config = dict(
    n_layer=13,
    d_model=576,
    n_head=6,
    n_kv_head=6,
    head_dim=96,
    d_mlp=2304,
    vocab_size=8192,
    activation='squared_relu',
    norm='rmsnorm',
    norm_place='peri',
    norm_eps=1e-07,
    positions='rope',
    rope_base=13600.0,
    rope_fraction=1.0,
    qk_norm=True,
    attn_scale=0.102,
    bias='none',
    tie_embeddings='early',
    parallel_block=False,
    extras=['some layers without attention', 'local attention windows', 'paired heads', 'skips across layers'],
    init='uniform',
    init_std_qkv=0.0184,
    init_std_o=0.00361,
    init_std_up=0.0184,
    init_std_down=0.00361,
    optimizer='adamw',
    lr=0.000895,
    beta1=0.9,
    beta2=0.98,
    weight_decay=0.24,
    lr_head=0.00708,
    warmup_steps=535,
    schedule='wsd',
    decay_fraction=0.763,
    decay_shape='linear',
    final_lr_fraction=0.1,
    batch_tokens=131072,
    seq_len=4096,
    doc_mask=True,
    train_tokens=768500000,
    steps=5864,
    dataset='wikipedia_en',
)
Each number is 500 + 50 x the weight over the matrix's rms, rounded and kept within 0 to 999. Layers, rows and columns count from 0. Numbers have three digits each.

# up: layer 9 MLP up, 2304x576, rms 0.0413, rows 1712-1733, columns 0-143
# down: layer 9 MLP down (transposed), 2304x576, rms 0.0355, rows 1712-1733, columns 0-143
up1712:443507496482538514448441455567593533530500480465489468526492500514463437499461602520556486571522588466465508477531529467461531472406497568498422496600510553486464531478571495400597501436553553544488473478507459617510506475453578475484421550568610450508439578543500574453503425492548433455550504472510541573455496522426489507509548510474545472546544430491512573454450550511485525522449483571431495513512543500467512594421537481544471
down1712:446447486475435442426513529448489545547489470450485486615571526525422544523449598505507446482637457549468544524567548507507479583560476555474572561545490500502479494428572484333488493526517469550570600498565490515480426519450593538521453507535537516522521456490487525500483476521516496447537418575429497420538487500455471454555539513494430472463557477372485598469505564539578488511504482473538442429482464491450395547470474547475478
up1713:501500492542536500442561409509607554500538602568413470451494524549509439523454533582510525441485565408513604514516595480635525584447453508483401438574568532438588509489579542479563505500512538506499503446430470542483513575515527592512441460556588424436403428519402474605537449554471599521497488401495531552532487521515405501547426509506458491528547495488450481552456398483527576525430512488542563526530498548471497523493467457502389
down1713:481481531480559477456532516478501515548459548575444506476561605496507428535481517550563456537536563448494493516517513531489370516523460524541432499432544556509580518558398487450556472489493447444504510520507515559472448472539393633533558456462555523489427473471482532409432445483464536455508472554493506579506511506438492434483435559508397483460466513487435457519441394482545471529373567479470462508501561493455484451480506604490491
up1714:456561533466595441481541415546486485494512474518502503461442495514546508589422464476452511475531574481474458502505524362455509445457512511582445444570509540562472380554420556576553545544524548502448476533467464467454478517455498420556499500504538524452505485470419434467464560432560595409457565460488470503511483469617447563513467396455457476488490506421564532513557477585471475444515454532528491538530540562541517505623465578461504
down1714:462594524496552455464549506445579471563433422463484518473523532478600548495446501482513429546527572453540543440525466518488534397477559468534461381409514503505523485655476512545416587508413506457458499485472556466438514579517459464554509484480435498468477449528539560538473522556569433495490552562538532494516464473539471422597498552596440502481452488562508550498514549457526599495531472522512513469430384532551468404595496455483361
up1715:425522521409553511510458594522495491517610496514416511558521564569544490530526359504478437513535508440485539468530528526509499466330452477440490457471469526452538458499505501492551489567428480471572501412459558529529538562491521614473460481532508485451423561516464515485577486539541469474481404539519516575563514519577483518531424523610464671558595490474389532538465493509485551555535560574461554444557453519522498469581490487502358
down1715:571498485486463523462459509493621541553525446490485501572491425587534540472554495510466506479438531502508461468475484495552555425468438515508481435442489428522484403476471505465465548598416515529506403526467474454567519556553554493453494551521519543567505622522533414597545577557547381496410535547515530496534431451473473492546431481560540543551548476534475488554456525480558506503499502610536441410501537570469434497443509497550506
up1716:529472431485460536473458455509482496558490520514481497474515443581519452505489389385523465535461477508449550516442489469532531503491433594538460487491562538542411518476583506481491577471488465393475490562578573479507622543510631501535558564574545523518571482528443476550488512518538585513493503529526475558479527515624520552589484500534523490508526539453496548451484584521378449499527510459470466591582568520618470591496538551502473
down1716:520575538397478524431524506578531469355513440438526443498480494475523496540507483474468482553576459446514490481530461561486507574567443529483514528487434490516530509494471466486421492427585491509440547438556454513503523458481495477585566513427510514402473395510466398437468533469445456436556407492496518487501584511474554475554502407511432458545512428364517528522480613403460452443570415561446537506448565462552412456534515499505455
up1717:375506486468550607419449449446460557445497497460461549446544450463582524502491445505399456520426509550440628451455543426549445458490527620592512414465570527549422497441587519503521524552459500537519522456447400600535395461569443494533528481539478490547429592507446518546533425542536535467448518479536547450433491473443575562422484508449531562603504527589441499462502463489545609550535549541518552473489456516539415477483500521559488
down1717:444444531486439562449533405506489589478470439503430603485543542493541496546526462518426469610520457463479582531570555479463463479562531533408519502543465442529453481504399532521569511464493505502424367530506556443563627535491497509504547529528597463575449486483555516431545530574471374509481484433518486497491477531535570531499448509515438529474544548493601519411559504461596442444514506512498581417422630453497493550436443469394502
up1718:438519521542459506473538478563593584493478539523495506532438437464428524469488504477503576500480570412471579494459523490482398401493551559512613515555484479471483508525485493493393466470550502440463480515432514466411491550486510462505426397472547499439534476561482478587396490396567536543542483435559528530553476454505483515545535488486530414506506440530508446563479476540517594453484479492470565508379498511649448604446496504466549
down1718:524481526479597445480563524530501488484487528529534534427644445552527491531436559558512479565396457444476492492499441528503516539559474492493440526537478501483506525431608467471470507445507518429509420427505480423520446472542470516516544589524523439569421476548553517395465482526506515473413486498421608371438522517498474477484532455493511456550488612484507491426476525508531485437527493422519491586444466453481468491585465545455498
up1719:501458457442520541446484488490578494522506496503508488474559431444454546503425482417544511432538536533428477488511536533501449465493528599472494465438472530547479452517479546520493496546515540520474544482468528548500469471393525562459539541557374475508444530597476369591529450503530561518479519530534592555477477488610474501566521495482545609541535457612515525555531438606505446519601476559434504528569497551502538516444499524557534
down1719:563520593539485513492566425494479571438508441540530500508513366514435513473480487464538494452517428495504509487454472439510442452484498404465595387467431521410498431499491470466549536553423517527543473410519487518476453461452544490505451514444532518533512416410502493368488484526526592416519547571453499466429501471514458480500461479529480485538527534511577504491519430463486538588478487480433491488547519512441471600544518515517522
up1720:499561514474546403418494495521471460436445418514526448555484528517522497522474520575479483514586540592462513484516495505537504461486501510591495582513571576487521473486473462513560448450494516571495559470477390532510494522535486489489459503510511491501416531548499424513475531482466508493521497513442507515448445496478521465572482527494520605487549508485476498519539494413475493550480556491483506505552506558495293446496558531527497
down1720:482589541439497522489484457515456498448466439513519454522432465508642490533475494491579449503463531529554560503414498483554471481518514511490490497441520475479453475507459464483537481502531481333527423490386420570503437502537548511556493577493487476436494508430547523449455483514483461537493524507469540504569412556472491452463469480447465562468496648506500511567448537473536499486512539623325399399515589539518486541502484509537469
up1721:537591415479567468476464591534481470495440467564409520478605525483490528502517490534512553486529564461563484522512536472515518564546526405472569490396435463520573501445459518427432554481523514460546442441525536478484455492539375484585500477466457457467525471533384442506587576430521458482456408501513506578445461534590420462454570482540451590482472448612453451491465497538466490508423517606465528497421635480573431429544577502475594
down1721:474440531623397517402506481434522473490517455488470486511549546440442542503513570515504375516602555593559536505480542418520389564580452501508517560415486459500644501568419473505436476479447491590495497505493530529540448593487538525498499564474477527486503396475560521534408517420502488469522588525455464437558508552569584558515500489515461473493375575527511444611514513573490494410476505442511506537552460554542565515576398478509525
up1722:550521525506449494426521511436484567523504490518445452443498487486564467522451517467535508477506484446483456491536478554470483468479580452575485496543455513498511238517501501495428584447498483445501476508460504413576489567524513524495407447398523515474477502522450460493368425542509487513389528550495409495535454585457543454498564528462510422474482499470409520528648527584400557569501518540524600456567483465563470391581434535491495
down1722:405461420433527457518476430493496486493472553446480568521472550508505482481499504541505495471534503499571486509488452489502581544489465560395469532461530512512552630574455541506500528456492562537510455501496464677476486451493628459556492466563460497485443492496574508516575486514512518494595401426449537518436520445588486555508423430596506547540597505609513522496424495456559490429489517485486402494442518531460502604402565505446435
up1723:470591476531461474445403486461564427570476464474489482542582555532463493518462524523456617482519548515501482481505560469480448518490544478522562533572507518575503505581507442594573591510536514535463477557534460454515495465534479610441541542488458450618509585591550605487463566562451528448538517411529448539463513457457433573522524478520571662492559496468519546475513500573575436521522521522489517506518511521547446508510577576492412
down1723:539562492543479578466499475576421551446451480611466557368503500534466493491472476570496509536553475513543527463499541606476480504479610495556530460558453530503433559492465502497551475521447514532471483504511463452527483461559440387470457536516494400555484437474481440436526466482473531516472521504507562493498438519565549517454491399476631599550495480408562520535554456457605469512500538486495411504480493411608539432546457549542542
up1724:486533460487449481506517507561505494530617487536512473467511513556490422472448433425412523477498525466447429464506428443575482570544596512557550517524535501456479538485438352434562576436478486389479471532434466499453519498518605481519419476535563497471534482517496533491456532576561514460381553468538505460467460554554575477497446464450481512459545453550475443448420568546470506525468518504540588550554492490478555575461493549481424
down1724:476524485481514486524573520473553514491458413494456603528554522488482493566538489507436555530550419439567410507576453497517554522482434474456398576510432513497522451620481513457465433557508473531477551560544464504513507531461474562518554474511515470539501528486524530521457487509454467504527394546494519524489573550465560435515539387494464387505532516484546495568578548466505429545477464509420523519515718441511449538572460395464390
up1725:501488531452502493541525462414565553496613516453456477498480416382525474489489498470541499503439614478433575567525532525450464466460501450459432583463543507403571495464542395544497557403460631428531487483502496697485475505629601580579455541466522427512431468524396456482391482442526475427502459507505519494390503464517500524586530473451439515538477438483464443541496509511499560502644553513524522556542583513587486546458436491447394
down1725:531464529389550549548481538528477547517466466530492500578431419478461530482443548572549490424497554488456506462454547544566506506522483486363484598503513591532536541546471553569470469495443607499549551498544382558505484431493532549554446585496558529522518572502426447463482464477553517576567499381514454498616601490503502536557574651452451518384470544546532439485381510472537509552513527566416597496494466455531408484514458533511458
up1726:519450531508571516589482496439509513576468403553449477379537518476524522500390503494482566516593545500535448539436511487532426479379549514536515534520571496551527535470527509462441495461550480571534498414516503494467415524517587428493429458421530371475387536570552509519522542460444502439419470556483376503490430529552440546557421459457456451516502464543432483511512506438456499503418463456473473484445452472500510528571451501506503
down1726:488466465505447597539478541440551509538500471517496521607439490483501493467568478397530509485531463495509462461488448483426448476450449472487539519569504467571547519531538469573450537499453521479499594516452547597472479506388462431487592459465538400576459486552505498496504432510503455645459526532520458431483499548495453537480499422501450428488429506569454474476463566548425474376544495510465476472406400434543558547525439531463453
up1727:432553477474628482494444460498510486534585533561444494487454409481591438524546420496515503513494445482495516457456525433570466455490547423496445552558429538544578486490484516523533550521540600511453475398499406518484498479540496483504529587529536420506475554512500483535537492539524537424491559435557663575532490508557509520659507498538416525495574449488496503423501499502387434600519523559491473523503513498470506478521454407478571
down1727:483463604401561473524521528628464587476491448481408631517538475624512509506478581430509531503483457575500569507355513482532430476526505493514445403494510543420455605518486512574486549452507548578496436510518487482539532451509525562520511542480612462527587536433479510405396493459484519543494541527467474585509438548499531573499564442508473457480538391499502449490513534500375535445573550467444532544482531511412475535478579558538458
up1728:462493397458483488496550512423502503567510533456492538398513430502479462509404454506546504447506593522541513428469600430583502394434592555466575535467518470590517494471450473475541483465508482530482421569546521520612529398449552529534560550554490545536514468532507563556663480590522511429435476398525472595533471497396520454536533630447529584499562449521521496449515619566424411540483554493557553476562503474537549439541495530525506
down1728:462520436481434409548519586456503470473535572436534473489495469485429542419495504511463528474473485514465546522484522399552516556525510497509503536484486523534493451518486498431559575496561496473475462490551533543457498456515543487489504570458495539467439478488552518487493491535572496410426553520479517559473484507494510509490476464505499465526543437570506526449584477533528446484479521505509527530437534511457515479515551513484507
up1729:498566506536510531475489484449561541545486436501521515496473542549583475511543572563623510412518473430506560480525484526507445470506500416480619485360502539522468451508497554532427507440514428556547520417463497535397491494559433545503482524503428525647465487553493472463465486449521567462518486428503542550602502437432408564493452536432607461501486571563481505480572483416514529524509557500556449509464450577590475521486515545528550
down1729:494475605470430446449477516446509520527475583560580553464492488586503516509515461518530481542507449516499487447469526491466538410551461478434543526472530491478453507545462508523597491454483502497509496443521415484552434491433476551479496481422511589429463514422634435478497500403384507535530497471482541532514534474464505521510616507445476487516516539445573539495492536471520468593487572604511448392508550482532482451433431559406457
up1730:336473525533588403464484478480414516580511542437485563490471515478480462550469506600508540540429581513514485419476493452544514421504476520544448526452497588524504503508505510455504507560409487509493557420571512447486547439572550541434429450527441439529435457516598508487437469467468513536499495476593572487458560513407521482561587513538525385486574484552498562497506418507517520525436526566441499534432577452540419538556432526461436
down1730:498474557507415530544460534555459525451475544445585522455451563440554497518539532594568445529573493524522465507477484456436455508515514567530497438485523501531558449437499467453471535428522499522416489534543462590490536483456474553523550451418428515460432430547470483539546517611521465496439486470477430517523438524509464551515476529570447474471490449507503447432530455476614479583480440481486450500479470502451437475536484494509472
up1731:457579401420568481506396516455494506535548535515471546474592433509488502495479454497420550512528446410495549590447490486500496497445511441515452508425501497491554462417394490495586540479515512442454550459509460505569368543551503560445401505498541486537574568508461545583501522477516397457515505376503490531439423522419487526506588510516515570591537536506411489394512400483511486529522587539517531440452494527531524483550512580507526
down1731:508583444461495453580455572496539567489504601535502504451546512671517465487421431473475498489431527445514544533555514573629595484455581435531504447551614494541518509457531457397520442517483480533502589563539539463522486522545509476498516531558405523454396546516475404431551510555502509521541516591510446393349501389511503487537436539553564520438554606533538552479467483382562365527508535486548486535482442494528484541592524517517452
up1732:494467492435578469409475596481603484493472421478454495489634500511524454527451486549507577588521438479459472457504498486482423430502550463593422471442589542485522564553514416580551515428488449464552471424446543643516427516462603518445508460555423516512473519520460485434499498486464500469452404425480553445513522525458500382556517557543406513512505591526356451487527620501479522426481461482498489568502507542509476475551482457533577
down1732:572494453403462487525370600483569557421552449457506400494561460562531445480450438437516574479538402561441484534596468552474580449474557591488531447426448493430542532437442470461498464535538560404445403488436487551518429556531489453421494498532566586432520568525558503577515445534489440426496441551428504527427536477511520570494427428468526521483374556538533553448487468506503514451438442502442494545567473507501530546496544529474438
up1733:464550549488442417486529548542539461457480447547492483595514406555486467490507485562528525479445546461523548532443444480474476493588549510560534548472544527548466495476523541511442476504439406490452507574411488592458577460421440580502492473519523591514408559508558476448461498540537622494531469564422454420484518494562491418504546494534438547486517555511494441465456449516536557516608557455411513550544526438510387596421430521592496
down1733:489530533505604501511536493557481482565521402471540457460563456546514464445500579503597578507527446460544559497511539491488444495482499524554542473496475540472581564493566505509483491455522537508454412507518496499584501531442568473457507517487449596462429536453509424546497468557499534485537489514509492510538503441590499381570462439536450519470501522467477504606507598517568595500550563461473493400498482429560621525507507492534464